{"num_key_value_heads": 4, "vocab_size": 1161, "hidden_act": "gelu", "norm_place": "pre", "positions": "rope", "rope_fraction": 0.25, "qk_norm": false, "attn_scale": 0.177, "bias": "all", "parallel_block": true, "init": "orth", "init_std_up": 0.0809, "optimizer": "muon_variant", "doc_mask": true, "dataset": "wikipedia_en"}
Each number is 500 + 25 x the weight over its row's rms, rounded and kept within 0 to 999. Layers, rows and columns count from 0. Numbers have three digits each. The size before them is the row's rms in percent of the matrix's.

# layer 5 attention output, 64x128, rms 0.0765, rows 0-63, columns 0-127
095:475465483439426523521426455449499511517476519480476447520521533456481478499464503521518519480436515501512470514497485467496443530527511501508527476526519471474509515530508489517498505502477515484511514477514504473520465508474513488498519510503486514502467530510486509545480521462475488480527529501527500483501525499527490530475485532517497492520501507451495491501496488453493516494486
103:498462506487473510503441552488433504535493575556542532501540459472490524507471507503475599485482496535538498484502469476480469530488524489476493483509514516531499488521483522520527479500474515521500481465516526497507462540478459501525476530478474491482491467510519488480490503512487495519493489501503493486503510503505479502485466506485517512529503484516519504504502496506548480507526
095:482522459554491501483483453492441501496541522549480513510508567466574487532492443487535508503478482473512487527482456496518510511502524497525497469518556486495504493525521551477552477470506517508518457493501484533484499515475489506488505489506498532538475527479476478522497513502498497499476495514516527503500496516521477483510510503488516516501490484562488463487448468500509510485514
092:472524495463465578521527511524478457490482501570485508454514406535533537470505518500539507479445487505502496481537482491472478522510531467502527498469533486506468480480501500499484465474475504516517502518504494503517527506533484505502480511475528488481506464511478519525478516547529496499508490531506498520537498479489490536455477504493480533480472505506487501521482513521505494530495
120:498490521504577513482505498493471536498486580473519461491466507489500469574501489495529463477526450519510490499476517511538515491490493515514442526503479479537536519517503496502495503465476538484510492449517483487481472487496468489508490511547510503526503534515544490530512467496540522504507478503466514486490511464512478510559498478490505468507500514491485448509497497511501456500520
103:518500524442510521527496510474572528525426520485523437530519492497543546512510475464487478526452495483466490505491441485483536499478503532500450499488524492468503536500485502503499468495460518489469492491509535482463504473501513503478528517493481495533459515465502454509487512463515496502502458488506516479482479533498491504493513512482467486492489477499482519511492546496474539502493
127:535476487517547428504501513525515442537532493513493522514539500476500452503453570534549481526515504471520479459472526498525457492518513530503522526516468511528469479531532471438478489468516544493493483507507495521499502490531534515502494491505492513498511497524521528528518501529510535484483513496508475506524517486493501502521511512511463487485518509488495461504528490470518547482464
108:512566456512456466469519474429532476432419491523556507499499474499492528537478526513519532521515497468544527497504524497485506492501501497502523564455491494515485508512520498503484516498489497531481497530513504499500537495497487487475501491480493505523503510485478510520497505473502541491484462525512500482510494501501458513519484503561479474488485458516470479501477470491481512460491
105:530500447502506466506459482508470465491481517451524488432539502518547530530519493478506458530487534507505524490474477492521520494530533476471539494531519472488502531486549512507538504515507520447479559490494520523497537482473516473520511539479496490469505494485471515463532503485549475512495491510494475482480512509540490537515502503494535495498537508507534495487499513530557489514505
105:544545549508503501492461449541559473517507485539542564495503524543508494471527507550498476513410501477511517493558462506486512482520471494486515490510519520487494486477530523504547490478500489513470517498507482489501516472513512477484491484495524495511532526513482470487483511516494522485500488499502491500503499529453493517521509517493448535551513541470501509525519495500498527497490
091:496522504508495516518450518443514497529511509518471517509486520506521489582561469499442507502454479513474471506478513510500470482526492535470474499487540492447549537489538531500487484506498480497482467503496462496523506495504478502489497471449505534517506494481492508504511509477514482562484497538493545483472514538535521498484477505511487509477503537494481512511508510525524537444504
091:464525469531553509515512487523508501559537506504477471570453438515470514539512468500487465488516475494465477493495517518459510487527464474549499478495498518519491505536498531517512460528465498457515504519493543509525534520494501481468506521494520507525471528525519504540465482538520463469499485501499478511515514477501521483500486520478526523480531467481514477520507503509462512531483
085:458503550493514485568537489523474491487548532517514503526506512475503406539546497595468539540491473484470523483520490502510510472530459476486541452481479494506490495479513473497504482477527474492506499512480494492502471510498521473519529515500534491523513505516499499504503503472496483532519496521534512510480516528502519503529505494492514511520524508503499519502487494500462467527460
089:516522503447486561512559495499535522532470537491543484499501501469463438451579476482463475465524495546470511487524494489506548507517480507477443494508509513526521496452479497474506532529502488505502513489504505506497503512482507462511482482533517515490499508504529486482462460502483460508502485519545500514485501535509513512522517487515510497504505518493500523504513521535474451526523
096:470462550440491488482424470529520492462523498492517500475491497424453489512521505480482486562520511496513483501460527503497478540535472509499528500516493460506498498515492519463513475531506526479489506510488466505498516525487511503469480541527522499486472463529546508506483526496481488488447512494448501501516501481491490503534515515516495520512488504462530515537495507546461481498514
107:459527485466462465461439516492480479571474507495525506537496506514517444457549532496453508468505493478520485527470503476490495507540468500517505506513477491472526493495471536477470473536475487525498491480480476514481485495548504479512438488521524507489532483468547517507476514501495512499488493538457489518461518518527512487470498512515506485500491517552491517488497504532466491485490
101:503529474471543545513527508448500522498481479529471583506485434505468487515534480528516490572486480521513486519486500477508475522503458472509489488521496529521484495501462475505476469496492501494465524484517507489521511485566458496484550537485454516464485505498484518481489472481484489495517471483532521463504525511511476495493474529467508483485533540502507503503489487490508486534508
112:435427528510462529538476520484473537466502477422544490523482485524446530530524497482497463511455467503526505477496502486522520489536513518509501529496460472541519499491503483498488476521473477490483515483488548473517503470497472496488506496503483528529523509453540523508491497503519496511509492514511527499511517492539496481480475497493495466490493523461490498542497497524455470525527
094:483470549538493506558466485523554506460498481515504490515483515492504526503452489573501538519506471507467474496489516475525502519535501482505524477493522471571462493510497480514489528494471496506436532514461532495463507487505495483481501520534527539467525479527476510509508504491494519465511487539476525508443503491482470500509483525491465508518477504497516512500505472539460499522486
110:519473522512459548470491554507516532528465484537422491491553511436463478511460512480492446450495524504547498487454473500505496517472493498481512472495497479438503501476465468510484501505481519536541490499525521503477483507491513502518495499472487481473543471522525514517517516518507488485532529504492506459515502470495504505501515502484506550466513463491489515485496522507486503465494
093:477469429516519495500521542566487534446502518566493478464529507530499488492458485510540494508523511500457530473488495507509538507473489531480531477483522513473454513530466494509553493477505524485471513501502505491471473537492482541536487501484491467508507523527493489500521466488504472491525521485496475474475501502474494503560492488454491523547526500526499517477476483474502508493510
090:540529500534465524489476527474452483520497416538554503501554503498510476494536535426505487485473535493543504544509478523461546509512482471493488535487514518484465517506501492480516505542489479479486495525499518514529520523495493491512469502491500498496483484465503465516501478517480482526545551492541505482520543491496517486467500497470518478534501518524500509491505524504528476509503
100:439541572455532510489453498507435474465513555481470478501533538526498521466485511500533483428469428535537477464511518474494478507545512502519485498479507504521485516508514513525531525474498493497483479463507499483511490519503487500495488506509499501499514507517494497494543466493497536505508461482467499467508535514505481496542486479533481492487513519490495504519500493498515534504516
108:574499551469537497482497483559433461492493562527441520474540505502473512446482540487483474539495493509524529547524509503507524519497481530505479516472534481468495504482510516470510473480534491534520493514501487483511515519508501507503487453489486532467517516525479516494524492489498512475501493472518498525469477480517466485504525485494502494465500485535466508507521514468522488482466
109:520537479518523517493502537483510522558499514427516494474515491503442507491463464467489573482498507481517487524515474493439453490513503499534516484508474538507480470526472487541487490489466502500538486532495505531527494537508499526496487524500450473533479506494508531505478520512506489506500526521496475494547523488512514494482542493468540498490455487484551472511504495500522530520486
099:497445503468474485525524528463464505516463454556491462525471462546503462536511457503544477509505486518515480482483513457497476467495523535522489493518506459510519500496466501543477501456497506528497529502507472525485459451508477453542520497540495525508500497484508537542485500485477472500529510501470522500496496498535492512528484499491498497542536495496491475546498522484466489484526
093:558539509521504547420509459507482572564496501468501492495509497480568505488499581517479481497508486487505539509522515540496505464464476502508497501494503499481512461495498543461483518523517547523506491526511503481491490486547541486526497495531483502495493505513491504504474514491552527475500511489491478488496494502512523510505483516520489501457472461494473507490495500464498477488512
106:451532469500501508534532491531526505473500510491515464521445493525477476397457576513476510473456450506501473504541529500527494499485509477483501487497506519480504496485506483518497514479510484508510543524469506519483506536525539514512479497506498482485533523531472471473468490457502528471501495525470469526495468509521494477490484511479477517477474520460506486473510480512470497501518
101:488529558506479492436571466518452450482497497495528485544475506491474556534494540576469448479551480495485531500487498529521548512536499510505472553494495498477522487483525509506512502507496480544496508542495489500505527523510527503509494513535503477502517535500494481532492473477509513514514496497509500492480475485488499515459485521493512468481471471469491504491479471482500499486506
092:521503536508425487504527481552514514482528531459468507460511540531473487483526476400464491544464480500473509509540521499516514508513488489498504528472458493506545480493491498503535489513535497504517514534474475480478493499483479517470513482489501504523497527476511461503468514519513491545489501495491512569481493535476512540487508489478536528503479496473518505511483495523502511497484
102:483497463537503536454484560548483495520550530522458576493536511533533504450441468497517515514495469477496478481499499508503494529466514514493533470500511487470477494504456521492518535470515467473498497501510514504487479505465486491477484541526532493481539497542486497477504482524461499449482520490517487514531528503494491515476498478502481556507502494478496515535502486479521500481476
100:555478436442471537517463544538565464491486479539512526508441526535475554494479540501496548548555524512488476495499523527543478481491533521494478449490529502497484519492490479539515503517528526497500506504479493540521503508454518461517495498476468492500497513504524491506512489476489482500505476495516507496488490478480494471514513506488479482508505492522465504502509523503469500505486
092:525502529479510482463502485503486508438458453505460547498513504515531458460475462518472494465514544540489569488515465541467503472472472487503482487521477503465460466499510491524518522482503498503487505515462468508458528504496495521509524487492496502510461522476518551494504499533491509463483510479493484474526488540480531492523530519510512462498480462448549497502493508478511497514508
117:491462455491515451543540476458469488476518495537506469472460562547480513558464531494532534520452516479519505492426501483518464538520508536499510492478500462492518451525524479482510515487499453503511488475496475502479502501523468509493501476500511498496496531521497524446485472511457468514490497556501517507502478500491491513504524524492511495493491529505508512474510511491504504519469
110:489504510495497462463516499454473534530496501449507519514535465498545486417472464521539524510468519491463512503502458515449498517454527464529534494505515492431468497537513514488510503516468516500518515501518505521516486517506543549485511497465500495511458525499496508455512530528486493499510499467514480476525487520466520482485517497499512492497500497482549521471494526459483527493516
099:532524522474425499476523538419476496533561489487508538529466532465511511477535490543460520512499492483494490518526475489488482491528506474512492522522507536485508483480494474513495504550512483521530525516514516528521474522505549480485539473481513489471481459487490489487483460496490491516504480508495552493498493519493550468486531489535528502533482468485515497518497465488520499534492
104:472480528428537492550470539477489527491518467473477528507476522458571525497509554449493506525519483528511509478493545492496495466495519469526504498531493500534503519492523445472472488536486517465526505485496520515514495503496509527527502496473503513447492456489491520502492491517521500485495489476473469513482539509493541499473455484477519479497547492494512514519522514482529499462527
089:500497510487451441550454456559498531537444474482521513480534515510504523478504460502508477490566519521493511530535500479485511512453471496530482490526468498531515492549490510473506495449548502497502506495492481501475484514481489505517491468517465474518464511494502500522486508488523475472481515519474490502446498490494518513494535489531520505499466489534444502478481491527503464485517
094:473506478471486524516447497507537508495574475538443522424534518479525487493485476507504445522543547500480442528463483527485542479491533505438500446535511474471483509490522486487537519468518517501483526530505504473521497486503486496470499493510490468510470521481499501503497464465484469509504505520490529491506493510522482521490512524504494516494516532505471503496493484504499541498494
104:453581512534497488503538525477527459482507549500493456590528490537468567546534525516480496514524488517497480510504500498492540514500502510491465538505460519496496523504501507502476507491455460474495477507527513480497470460529527469493540492519531481509534486512480505489486478474484516507515497490479496519506465478491520517487467498489525499523538493507506488518514517507476517538490
080:478430500510530506519524493462503488500453479468487544536513508495499473490504522479520508465485501514507482530491467546544504500480506493566481499502480530461525473497470484483504533485453519505516517534464516486513513496513477473525521413559501500513487487523462520498529492511543511505476489509509513502490473494515518475449500535481464478483483509504478528481522518463484474470506
090:501489469571554470517506463523527433474504455516475499530569453403476519549497497494496474450509549503505485529478514503496507510492468503476513497516518486529515526512526495511474530509504501490520485502508517464535517478497520503496498512482511488463493489509502499465510504520522523485504510505511542478517487456520502495459485488501469500478526501507496509472501541505511469516494
124:452513512566492457523527525531522520537413476488474496517550514514479495504506451493447480540511526488508540511486514464482549484482478474512501528485451513499511522511491501528478527496507477493476516526524475485463485500481523518539502471478461466516533495474519467511496526525486549511509527475503471514485486493531490480495491494501504479503524505543525520490492476496518517518531
086:533507515546588488497447486520505548515482490543503494455436483498502500498443460487474465516500500508455477511475485508478477513530516487477496480492495485475530478453513491516499489517526544484496513511472497480509528495498494487473474531465518524476544513486451483498520517456524485478460494493500521504524518505459448501538507479495478503490487490514540531472488514502513473502510
104:480461518553488491493524532472547553536493567520490524494514531569490546448479512476472506495520478513474472511485518494514506533475498507476518501511487555499487503488497509518471490486553515496472509469516512469467459491493488546526505488461498501492556498495496505470511494528471468510471519479453525534517491504495513490510497472498539488491479510537493528508474470491520481477525
100:502513501434489458543501548481508439493481507551496449463466525463510533503509496498507472496540528530509543510500497476530485507458504499474488517488530511521515488511525448466477484480507503496453473476489495514521504486436485538454511483484491548494477515481530493520469479466522527503508460508510507518498518493536507506504521491525502472496462510511512454512475505516498490492549
081:480491503506559442516536469511494501521461486494470499512474519486535460529513515551451451477482482502458505490468483474481499533477502495515498518484508503502515530480523486435473488488521487481521488501500475477470490477514508497436492521470505516490495493479482498495571501463509510530495548466519503521481495487565507521515502521518498502492503482513521471480523473495532567508515
107:529472547531485508521454505455540534503514486461538472522452471561518406520483470541518499525533525498471484483511516508493482486502518506501525495499469511471494480497463505492530526528525506513497532469518486517487510478515512488548540510496497527522511474492458469494525482500493444504522562509500516525487482479482508505505504523486505490543538506517519506507528514486495509497483
094:501484497531474470529513543496418461453506490495523505466515479535447522484517525466472493519512519536497474487485525476516465517462471535490467531475491516510498485529498475496473565458495483522474472538481503473540487500472488514486486481452477540461536489513516523479510494491465504526541498480524514505519516484480513494471483483484522480495481499519483519535519541518493501525478
091:488494481564517529437475480472521490483505509460463488456459503468519546505516483491497507555535513434512531510546512491465509424502497468533524525506485489502465539468544476515511501528479547491534482510511503511526494502481459519464467505507515493475485510487496490502508460515500510506505500497482485492496492526488510486527476481485532525527482493509488464467473453517491492515505
099:533457486468452508441530554529464486517487520467482526498464505508506526563454500515497546474517471540482481494455479518529502519467527507472448494501512484506526496519490503512501476530493473544532539492474466505491514552487523463510483474493508501505482496458512507513528522502505474525455502478490498502485433481511488486493501506532531487490503497516513490514480489539495459498489
086:533490455503561501481508451491502457511538534526517494437475447468479514495543498503510448534511513470443509508513499529530507494517463497502504509517529486502478527523500455518519513489511493465496464498519491527523504497478496538452486529521517527537508506524457510497552536547526496480463501513522492499522515514511482484512543509522488542496534503510504498529486486496467515522503
094:457557482554512497491474496483542518481543516458484440480498445489512449472512495499562530493471477484523467477547495478494524461484496487521494477482455498512506462489471549481485536485494492508519481505501500470502497474519477484480482514512494485485491505508493498539504531527499512504543525500503483528515524470479495507462462488526514528488518504508516426472515499529495533483502
111:524502495501533497463533447465504447475462492524580502506516474489458486514486499459517481486520499514544499498500517531492484520559511500495478524475491494485481506448477520553466505531519477519513509496537514499495490490527543481535514516483513531492545460509511450479508489509478509538544486500522522505510504453491478498497501485492476518498540506506496520491508538489546450521484
097:556448444519546525540513514516485534448497453448516504518521491515553498463557505523504539494533509510516534485512511499508487502506516535503491470524525552531453485503462513523523501499518474499523487517494489496500471522536483489533515530553472480518485491542502533476473493527488474509459499513479494494519477506504507475519499482500520479483488498521474524499523484501498535549500
098:466441520521487530534525434479554523476508465498475531535535503526450472478501502480530530434551503473492462469474506476473508501520527511530526488496480539495474459479481518491487507501497481493473512488490494522480479506506514532495500515525525485555493444475499497497525494494499497476502507474469491483550477527473530506494518471541479510532502523505506521486497525487522496516537
111:617481511506479509520474520506526492464535495502519450488478475502464546475479452471463531434510534489492496540526511492518472523479490476507515541487509515529508537511525525512505495518540510526526478507511498494474499504472514529466505502523457500511499491498519483487476494474562509479508512498501475486508505520476532489504514546477490528522478479494492481508479491518516501453498
100:519518491461538521493493504520532495520553472539556533549472510442523521478470453499521527522452524479503507505518487520490530477473497504477485479483530468530480525481519490473512494543451493464503452469484533552500552489480475524480542480516516490503466477518492482488486503517517503473526470485494506472458507508462484492497504547500469495488492504489513499487490495514483482508453
108:463551503485544579455542475533508523559539440516466526472472558542442462532533499489502499495500482495475493481516473530490520466511471502487522472507525545464536506484490490504490493502518497483503525473466496487516511523516506484526527525537530486508497518528484470511537519515462498487492505486500503505529475477482501486491497488523486517511528496487502524468528521488508493502494
107:495489492525511454491446466509511515520485490484492466523431455513564513477532531439545490501537531484479525496524530545507513468464529508478530503477522466492518524505503503471484453473513494523479485495468484523504544480470467504543469477493496486531513501478493491513517548529524502488477469526511482499477485507446499478496502483513495481485488496519497520481491491452508502476536
102:454526473514457492503548442503529529451551487477520497480493495510524589515522457547510495542508534502497533502520526473520495494512498537477527499528501478519514523510508480507539504504527497452513509464541557503534501503536518455493509500512534487494493487506487501503490503496501530538494506512523487507490512508515502530500479475523476544526515487512464495475521495529490543492465
099:508490511472458472524603502542450548454537485477449518536511534469538509471530530531502527439483482538518538480501505494523509516495494501487499526496495522559499482505513544491503474541514479513529462476504515468483492505497493511525493496497496462462484471509512497495475485482502480504484501498514518545475491517500495498524474463518518487487473510481496483501493466508532484488500
085:555504409493504541485536501502534491498531553434485501516439542509525490532522500493520580435510467463491508470516525543511448488456497488514516484507497497501498491486506525521475541493489507482512473495513478513522508478506493528514494512470548500491493514504494513485503485539455495492487484476500481531511486481487514497500487489498486506490489532492504488487488494489521509466469
086:508538516492454455437480521476501496497454459476500499405531520519480475523476517511518476479504515476520469475480493499489481488488526489487491545509488481485523485530501510512489519503508491495502490570518500473511497478506503504467467479516470520496484519473515525506531542487493521566500498482520463475513516486496477528482516443531525453484456485473503501528534500505491517480511